config = dict(
    num_hidden_layers=16,
    hidden_act='swiglu',
    norm_eps=1e-05,
    rope_theta=500000.0,
    qk_norm=False,
    init='orth',
    warmup_steps=200,
    final_lr_fraction=0.0,
    train_tokens=271300000,
)
Each number is 500 + 40 x the weight over its row's rms, rounded and kept within 0 to 999. Layers, rows and columns count from 0. Numbers have three digits each. The size before them is the row's rms in percent of the matrix's.

# layer 7 MLP gate, 448x160, rms 0.066, rows 1-27, columns 0-79
094:435437425462492437449492471472512493471460434556493465609539499508494499527556564482530531498554540417505521446493500502545484493556539543493491467469576505499453493395504478462459521459400520498495515424507482487479426500509522526512441572
098:534543480504493518485546571470441419562555467497493482584518503488549489511476498565529476490474529483440504521480422498472497527488493452520509517582473468466503384464440511491515427485538522474516514493503516468528588427526436457548578496
108:526461531479466455524432478491453441444494425581502473495518584496454532475512433538490510501532494440470552498537470497495469427507405471482497571459439579542459480502461577525488540483453509509489441555472498502543504457556528488486442529
092:476381555506547491536523481493567499521525526459544539522434515474496478504421513499536563522442500526501515515517466527530519470571487471449467496470463450487572529496435434497474511538503550506496541476465428447507458495466545455558533556
107:542525517450477475552547443443457496475509473509522535522553473564546511520487543550482571540446515462546521486453462530572537512519504471497446522456541498486460519541541510519522521502454486521517471527470444519538569488460490516396553483
094:577522538558503524509569535552524544565509479531552511454516478535453512468454542532475495479509512522475481487494600502470501424499411570570490535481544529496453470503528528464547449497497533527454585494445529508501490459476502501479479546
097:620495449485558449557472468487478509491527460459581564458537472432534536484492429467500543593461599460467488514520446538451501477492510503562505558514505511484492491524540519495449490468515495520500545458494495496518489618513544572474414514
099:479524463496478430494473418435476478470512494453485541509474513473555515473477463553514476543468490538545479501494529569522515426489544536515461535509555550472421468487545549542493530495544488515560461477451428543567473492464454452566478462
095:509543512549510457552442487528523505507498480490472552492544509537509557485546504551560513475515524505497496483540477498504555504462491496435485426446517476438588525499434521563510449534462538501532523471558530474562419580498488565486496483
102:449530497487501441507566491510530498541541539442579497538541490513482459431443457513468524489463505435442471482530528496507540507534539534499566535484531494536487440482425452457548604573573490450481506502491549488379473473511521540439535478
105:497557499507520473482581518540625504589417459484480476523505454503570476512445460521480486475516490491447484590523488500430467472463518485576534486551510537498563434554528535467440454519529462452402489495542457568506544472532451576471576477
110:510569574536499495535482484517517468507467494518491532473540524528528523442468491549495500484508489468526546535553560504575548455452471523472489552442491441548480491535543556502484468487475503436566520479500517515482491554499549555479489503
099:433470526531509520447455527445521577555444479486499493506436462508515463483473505428514504517493467492498424508474533490502458529465469489487515529426490561458433497475569554542475470517529506451479548546532459457484400518474482476482472508
090:514491533477500555569438532493534538523514519531465518541500422487534511457567551503454574452480533481522502493398485512455421492470526463435488462486435540486510421473484458614461481580455517521596517489536494451487469471490414507488481419
107:406544488468519497472497545624487522493466549452524526491477520523423479420558498516507477483483545518531565471518516512526510443507452478514481519503462463525541518422531460533518503489454481453508497496471567468472528504451492469608522493
096:503574523490484484431475523532480434511529496539503516401577495543499528419498492500467457478509489502505478543536501460391460563468500538480462527425542540512523539479456450523565530461514543460550525494541499482410508534484553497522466496
096:551457502440502490530525445563486567481461484563496423467508444510455481456521538460479490608508490489518470459517445437511477459504517560523415527491459467574509518482507535523445506513529542498522497449461494574490457493505575467481448496
097:458562462552543580412540475426499463450489473481492492436523521485501501476415510533522443561517519494524515554533495518501486481419487498518531516457472525519490464443512484553495477515480500458540513419491461535479526428458570452502543533
096:475478501446424449512521468532475542486526501489546488597491523452523565507502517479546502453544493540450452428438495525532526554502531517492530560502508530491467558411513506540476532427542487434544511503438488500501490566532470502507551496
103:480509516507533450431454444544474606488583506486512471453527477454520476478552560565494474487567442458526458561493467516514459487477525517494509528471494567470512549463521488505495462528536531512505436546482506517554479471429531532493517544
102:491457484441554530472457453481435617423512429518460526490460555536519525478456485529516415521502517520498497427545496499512526526467535489471480493474478491461423523549542486529470501477608517495533539566461542488484496514497521481463516526
103:556488517554522479443410507387505538539465505492471542473472470548513488494482543523487517558484465498442476538491491572489467483467557518533453527480465465533450519501479524505488470541538419465451411465489508528535436504524497537462485526
101:453456473527466495462528510548505440538518506473558581438432444441546508524470426535511521483466465505401516503597420488496502519525522446525513492521521510478494413503512531520488443457527503476524479584469529480539577472555529440486497573
100:482548460501504553459452476444497471460549490536477644450580545465513489463423466484497464489573510480512438539507477511471547478497523508427482500579518528493458524478435536521515522496538489453498506453512509460482591502514459534500511484
101:559536456509451552514411496500489551467477519570570532448542539547469492589477465488467472480462549531435468470535450428564407481502551545460498537531445462488514410424484504526546543505509471433567495519535425481514441483472456436476549480
095:501496475554481500487502404553491474548489481518535557567527502518457486511469474425535522487513531498517458494465475417347496485520491510463449512560485548494471460516523527572493521519487501530487519507430477499438591492482448580464526488
100:547555499515576506466459516459484494454489510489459552528475393519487434504516559449435481490463556489494505514472491505527493488503477415532419515457519523544472508506485468528545601446452486604464535463497491529536485457489521439577458502
# layer 7 MLP up, 448x160, rms 0.0626, rows 1-27, columns 0-79
100:475501531517538442518509518463561513395535445497415500480530538429443489513550464521464545528498494511474499458468498468544485524476461505450487451457549513536468487583534477492558537583475572484428433558526493494493477538485498446579483457
097:489584507458527446518551504522451445399555503456510495453526497549473503489505500554435512483586541456500531461496526451485533533503500525601502524513476509530523488511429481472468482458502418527570465482469445542475482476515486442527520502
104:465578542497486448550523427506542490470521553542484477483447508504563514457520493502483551416455518470512507497469538523484493528466503509508539588450507518521475529526527541409481466529485493510479457426487487516433479465472474568530463507
097:480525501498502508476422516511484452533487439452504466520511441536488469524461586502544461470491511518445584494523490498462459512507482532439518508521433507526435517493598498458395465581463497521463570481525449476488512604496522513531501563
101:498458496539524479561523513508581474510461476430521525482493491463399506523479519479531523481495477544429507487510488451427537506566464518487491519472538528406503514472421453514535457497464558496488521433406460500483502506466482490534456523
096:489500571445544523531551522544576557560478407465436528567467572596484484521526512516534497484472519487542502483491507572459538524524569478487526519471416455562476514465508483485490494439576540506537550551513512512547437541557552497519503445
089:461551487473517478478461524502499517520513523452484597490531483534487499464475538519443547575546526543467518539504452547525460510465476522527526455629532447460498472527488496532519458464506504522481508528517385473483460533504561528548477462
096:515503503530536524535569523490546455535465546467481551434548559537530557491492519529529517474532513440440512552514544497475536529603501461510446520569479534558534455526493450561494481518477525528571523581521470495489526450518494525504532498
102:498435430484510490528465565479499503537494515469435488510408506426473427498426483543418524481549486559568531474481537490523451563508570521475470523536438442470477519535530492459464446500571454523490506500457492501450438470455484539613484534
105:524541439530509505440482495526484471519548473468497493542503475514546549545558493544512492515554507415533435546522424422451558521482494454554524563542504434475562510491546449536511483454470480497488471502477452479460598504461435556520427462
099:493534501533465493459523498487464483403521519519484559508528488463520476551507495406507480500457496488465461498573479515470565491498551478488459538522568481452505516477553447519445520509524531589533543420496511476406511508483443518527386478
102:519496483505483521476522533465513555416505442545465572566502518572569448515504583490505471529521497566456443445508473476482397530475494520590459441504527433468489495505522473508504488558487571531469493476494489437438540515543481482496510457
098:479565515463507473513486544486578507443475514446458519584530464438499449567487507578504429537446467545470496455551554509563466438478442557494494492496461516596497506496532560532444532545477510513465468588451440530525489517557544463502590549
092:598446573509511472560442504481440560531521473447459509476512390496482551528478493502484525491508470576512518501531559579508423461502483473503509509552521491515483456439493491436594459543526495488468504462471512532443472507455522588501498486
101:506520516575502446463459458522531458522493541416552514527433517436555451469453512497528544532464503474499505475544481442489480503459493465443475461428490550503526480501473435494462586524546504533534506535547521501585454531536522578461484439
092:499496520501499459423484517501454544520533508471521507457428459440505509492419496499528427532556492466484475556496515492517493429508474486564529569514505463436563531465549541501546537495502511538521515503524490520490455443424510475560452439
097:484491510520484395542529370471481552474570561481581512462438542536571516439485543509498460507447476493605545477511469526462487464452524490454505579426483539499517532437537508447444436444529515540522477492510510533459495460544469513464485493
091:459598491541513476428558612487483477551540479448441543554530527463460511546422542502487445575541523477493495511527520507484493480466526481519517554488465481551458518556460494500560506472459454490429553460487517513556506440481457503519488540
099:544468478502498576494467518508458479508563482430426522583488516533532537450524516472472615528472550507485457491499457556538476521504505468526520463526541498474537514529429481552495458504525494414477455364523485521450455452498487494518445483
102:478521470559548575485445487547544505504443483524510487475547516475496536482505513482515427493565500448503527558461555529491452431448557532543544496432521467476466557446469524493567482531473457471479521514448456525493539455444558561582562477
102:524475519559472523498558495452523478531496479533575490485501520475490540518519476498558398500493510478492494466564579566453454452471437533532476499567539437462509509469468434466442545549482512492480547548493492481542509515463511390499451494
100:511499509503529609493563500547533587445451496456548552506469561569475501535456472533546482528522558466473568534498481506478543571567481544547561516514525569505473512528562507474525440492429489521496518523546518483453591496504532466448462488
098:504474541420475474446490553524463565501532459487570487499559520488492518489574443537548421454534552560520455536427510475457530544523523462511525532521561530509464512561528490463520471515444481506505502494494531440475479539472506510508410491
105:525519521440498519567522473451554398498560480476464505447538496437497503554533581540499559500551511474517523469477530528461490469412541475481493528523441570487488443513455515480509530553544483445530484542584567500473522486490458505558513559
096:447488522541564503463541461496488504513543590557608565535539488460425459508537563467532484514503419510527496551477421467494506479453487480458454490533528487500525541519471465472451502593503531484482567549424528495465585539528484466482548545
096:437401474456441497572528496573532521508594504502527489539512412571450521598472504489519529511493467411498488518481553548491566470525482572577551448485523473463464560474483468512472511494510519462480509494449480460508456451541494461477512467
099:545524515506504533471481463540548570581466497452504523427437494505471498516450499492472550476516486469458508558517415554451462424485526501525506522514553476458495517433450525483476505533484371556561465493389537479507452526590505473538483504
# layer 7 MLP down (transposed), 448x160, rms 0.0643, rows 1-27, columns 0-79
100:513452503486615429505486545477549475483485436520417448573539502499412436452577524505499527495544516525482537480536468546570504450503482524461470530436604515522461430478477509501531584541470548492447434492495440509537514512461568503554527516
099:481509488454505565437484447530460464454492575485543488497507504496514540506519488466464608493516494413462461456496610472456508525491564621543554483488544431539499486488460510500528536439487484541492493476442526478427484529474542546494487456
109:477523516503513542507473432522499536472444578499491502548481484502513442376510532493557523489475514505551455536518555447504517538483488525442412511403507465495503575481549512512507412514499530491409480508510521504514449525446489496541500512
096:522426485485474534533562505560453488514455521499448447508452556538492451517440453431514530475552469451533411543541510439558504518533440415517542530557527511443550497564517483528488471559486479489501509522444505464543529513552475541481479483
104:521502529523444570480455461496542524433506510533480596499560531525453501411476439452506452519521526563471540558540528498481538529500505563477534541433510450456471477542537560482499503550551539546509451475498479461529501471525441545586514442
097:540548558479455515496496532460527530461533493521545494513470464404449487467479451506421466550439472515535490498479463425518485520545521460509405486470550524492479473505430502537554491560444543506471448431459519527483576463544459490449523575
095:514432448464519535479538519484474504522524576574462438469508512484515544533471488466497503459579541567506501540528526412501532487491465491488522502455455513448487428425521457479391504507486492436536426482555543547541474434463543436544489537
097:508550514546524459499477477401469584430422525475484490441548526471520585449494500581508435518488529491472508531438467504479550448495576517456550519499545536554488461371474535507550553492520413485500520426484455501554509472466493501537437456
098:470512517485534498543454489539513475542490532503578512465511471519452580557533525489468458554441569387504528470586484497498510417537479526551459436447504495510493442457525498487432505503428548475571495471530519500511491437532466479450526495
106:499481443472458474477522549506458521474526434400534480518466536597623546536468563520544560507507485455463498524495480526538491515508520493547534476511537438518540557518596536593512510470535493506450458517522457477492530493483470415522451500
100:455481528473481534514442520451449431548472472443535508475605543513466548489498487586484442503575546591552450521550524565535478453492523434509416499528520538470493514544496500505491455468522499509469495436514513551532419505446532509495585546
105:476487454485559500567495590494546522450511495479502498531474564466568455525436417420516503550422526496384433423475543494489473505449498447497572489471510493521462515433504467504561520463523546491497518565464413522519495492564451497508481504
096:524520443525510442495430570523555555489514459566493480501490478451457507479485483516420522515485525499450522466492557568516456487535473487460572517483492604541531405466480441512411505498518497486505464473461497523541509464513554484491492464
098:491423567532551558444483475495535538491502534482553450457446570509526505555479541374490523532489574500464502504557524481549542523516493573550406515464516528491505534496495480521519446523472511506510423427499492485554501500495487531482567478
104:534566470504438449474498491529495515451455563477562487445519489399503423513491464483517498463493497456495548498440439464509504492530408460512462503478427553498591463476383510503546501552501513505497522481574529470475570511534482540577477542
097:540472492465543470489505512472502498410441530525485506573493505574471578493513473449525462519510485522474473472488541527531512498472452497550511527491391544494561513542501553479550459503508476500569456495484480484463532506495477533509542425
098:487447529536507534440464568477489532525428493523485545634553453463468490533484417463463488495549465502467474520479542533492485540484462422513486494532495499455495501505520510531516436467555430487486469507548492429514547469596485546461512576
096:537537553540534564483566489557450543512407544542470543534489511556539468498540566536510522504534515555603509482539571530509501474483491469487549545481501420564475522556544477483477431516540513505528450450579500557475478515463582577542494484
095:504501516448427433522558478517526528491427514460515527442474476484490467557526493472539448425504478515432533549515464503511585551601502504470538501471512467544538435522448462413478486531519527526466470478496494449460495565496446483479544463
103:480458512432531483373537472474532560521570463522511464506519535496506447493608463531483463466518424531526483586559550505513450510515510446524506588506582564499497554512540454470504453497482446537468445545464434552521496442482577535469480474
099:465523423531505479478486499569533465498539478489533577476516513534504505456511480481513493533554502502560482539397432520550472510488529535451428517422527518530479535513541542486561575489439534429523464549438473467543465463524513490462547456
102:535574501538486446467443539467543455521549522516428496488500485562443529510454490487537585500513487417544470494507442517501509537478566470522533507501509502522528515540503473521509502523510433519431514480540435499528525570527493427473508545
097:490480507562449534546522458509483503539456546562513423517555494509454489456467504472466545534499527566476530474541525517488490482439462533426476548496511480495476424512497574497553527455565589541492446465526451490499533489465571495496439552
102:556452581510475509515413530432534405486541419492490523539488499466521504522496502547470547478432501468546480506497511512458457474514559517486549557560440497528541588546464496513552515491517525508493498472520580453492458481457427444494525541
102:462527492438459498551526558488478482472511402451487516484453511516464541391549478553481422514539530509528508414483481521509415434501541480544529464502504558530465454529490456560494471485517517478463508545524450500516470436431491508520476482
100:404503508469486530519447466537474520473509597501454468528472500495518584476535537460486463478526594488454443547487508421417442517485394511514458528438529427496463594474501486449557577474547464555540497494447488471500532560494454562509566466
094:512493483505463535454478457524469475474527474599516556498527456513571451489487509518462555489426523421473496561435424480473486520506442526597475501477516557462509486484544522466515511529567457544497543559446529472489467605489462490479495445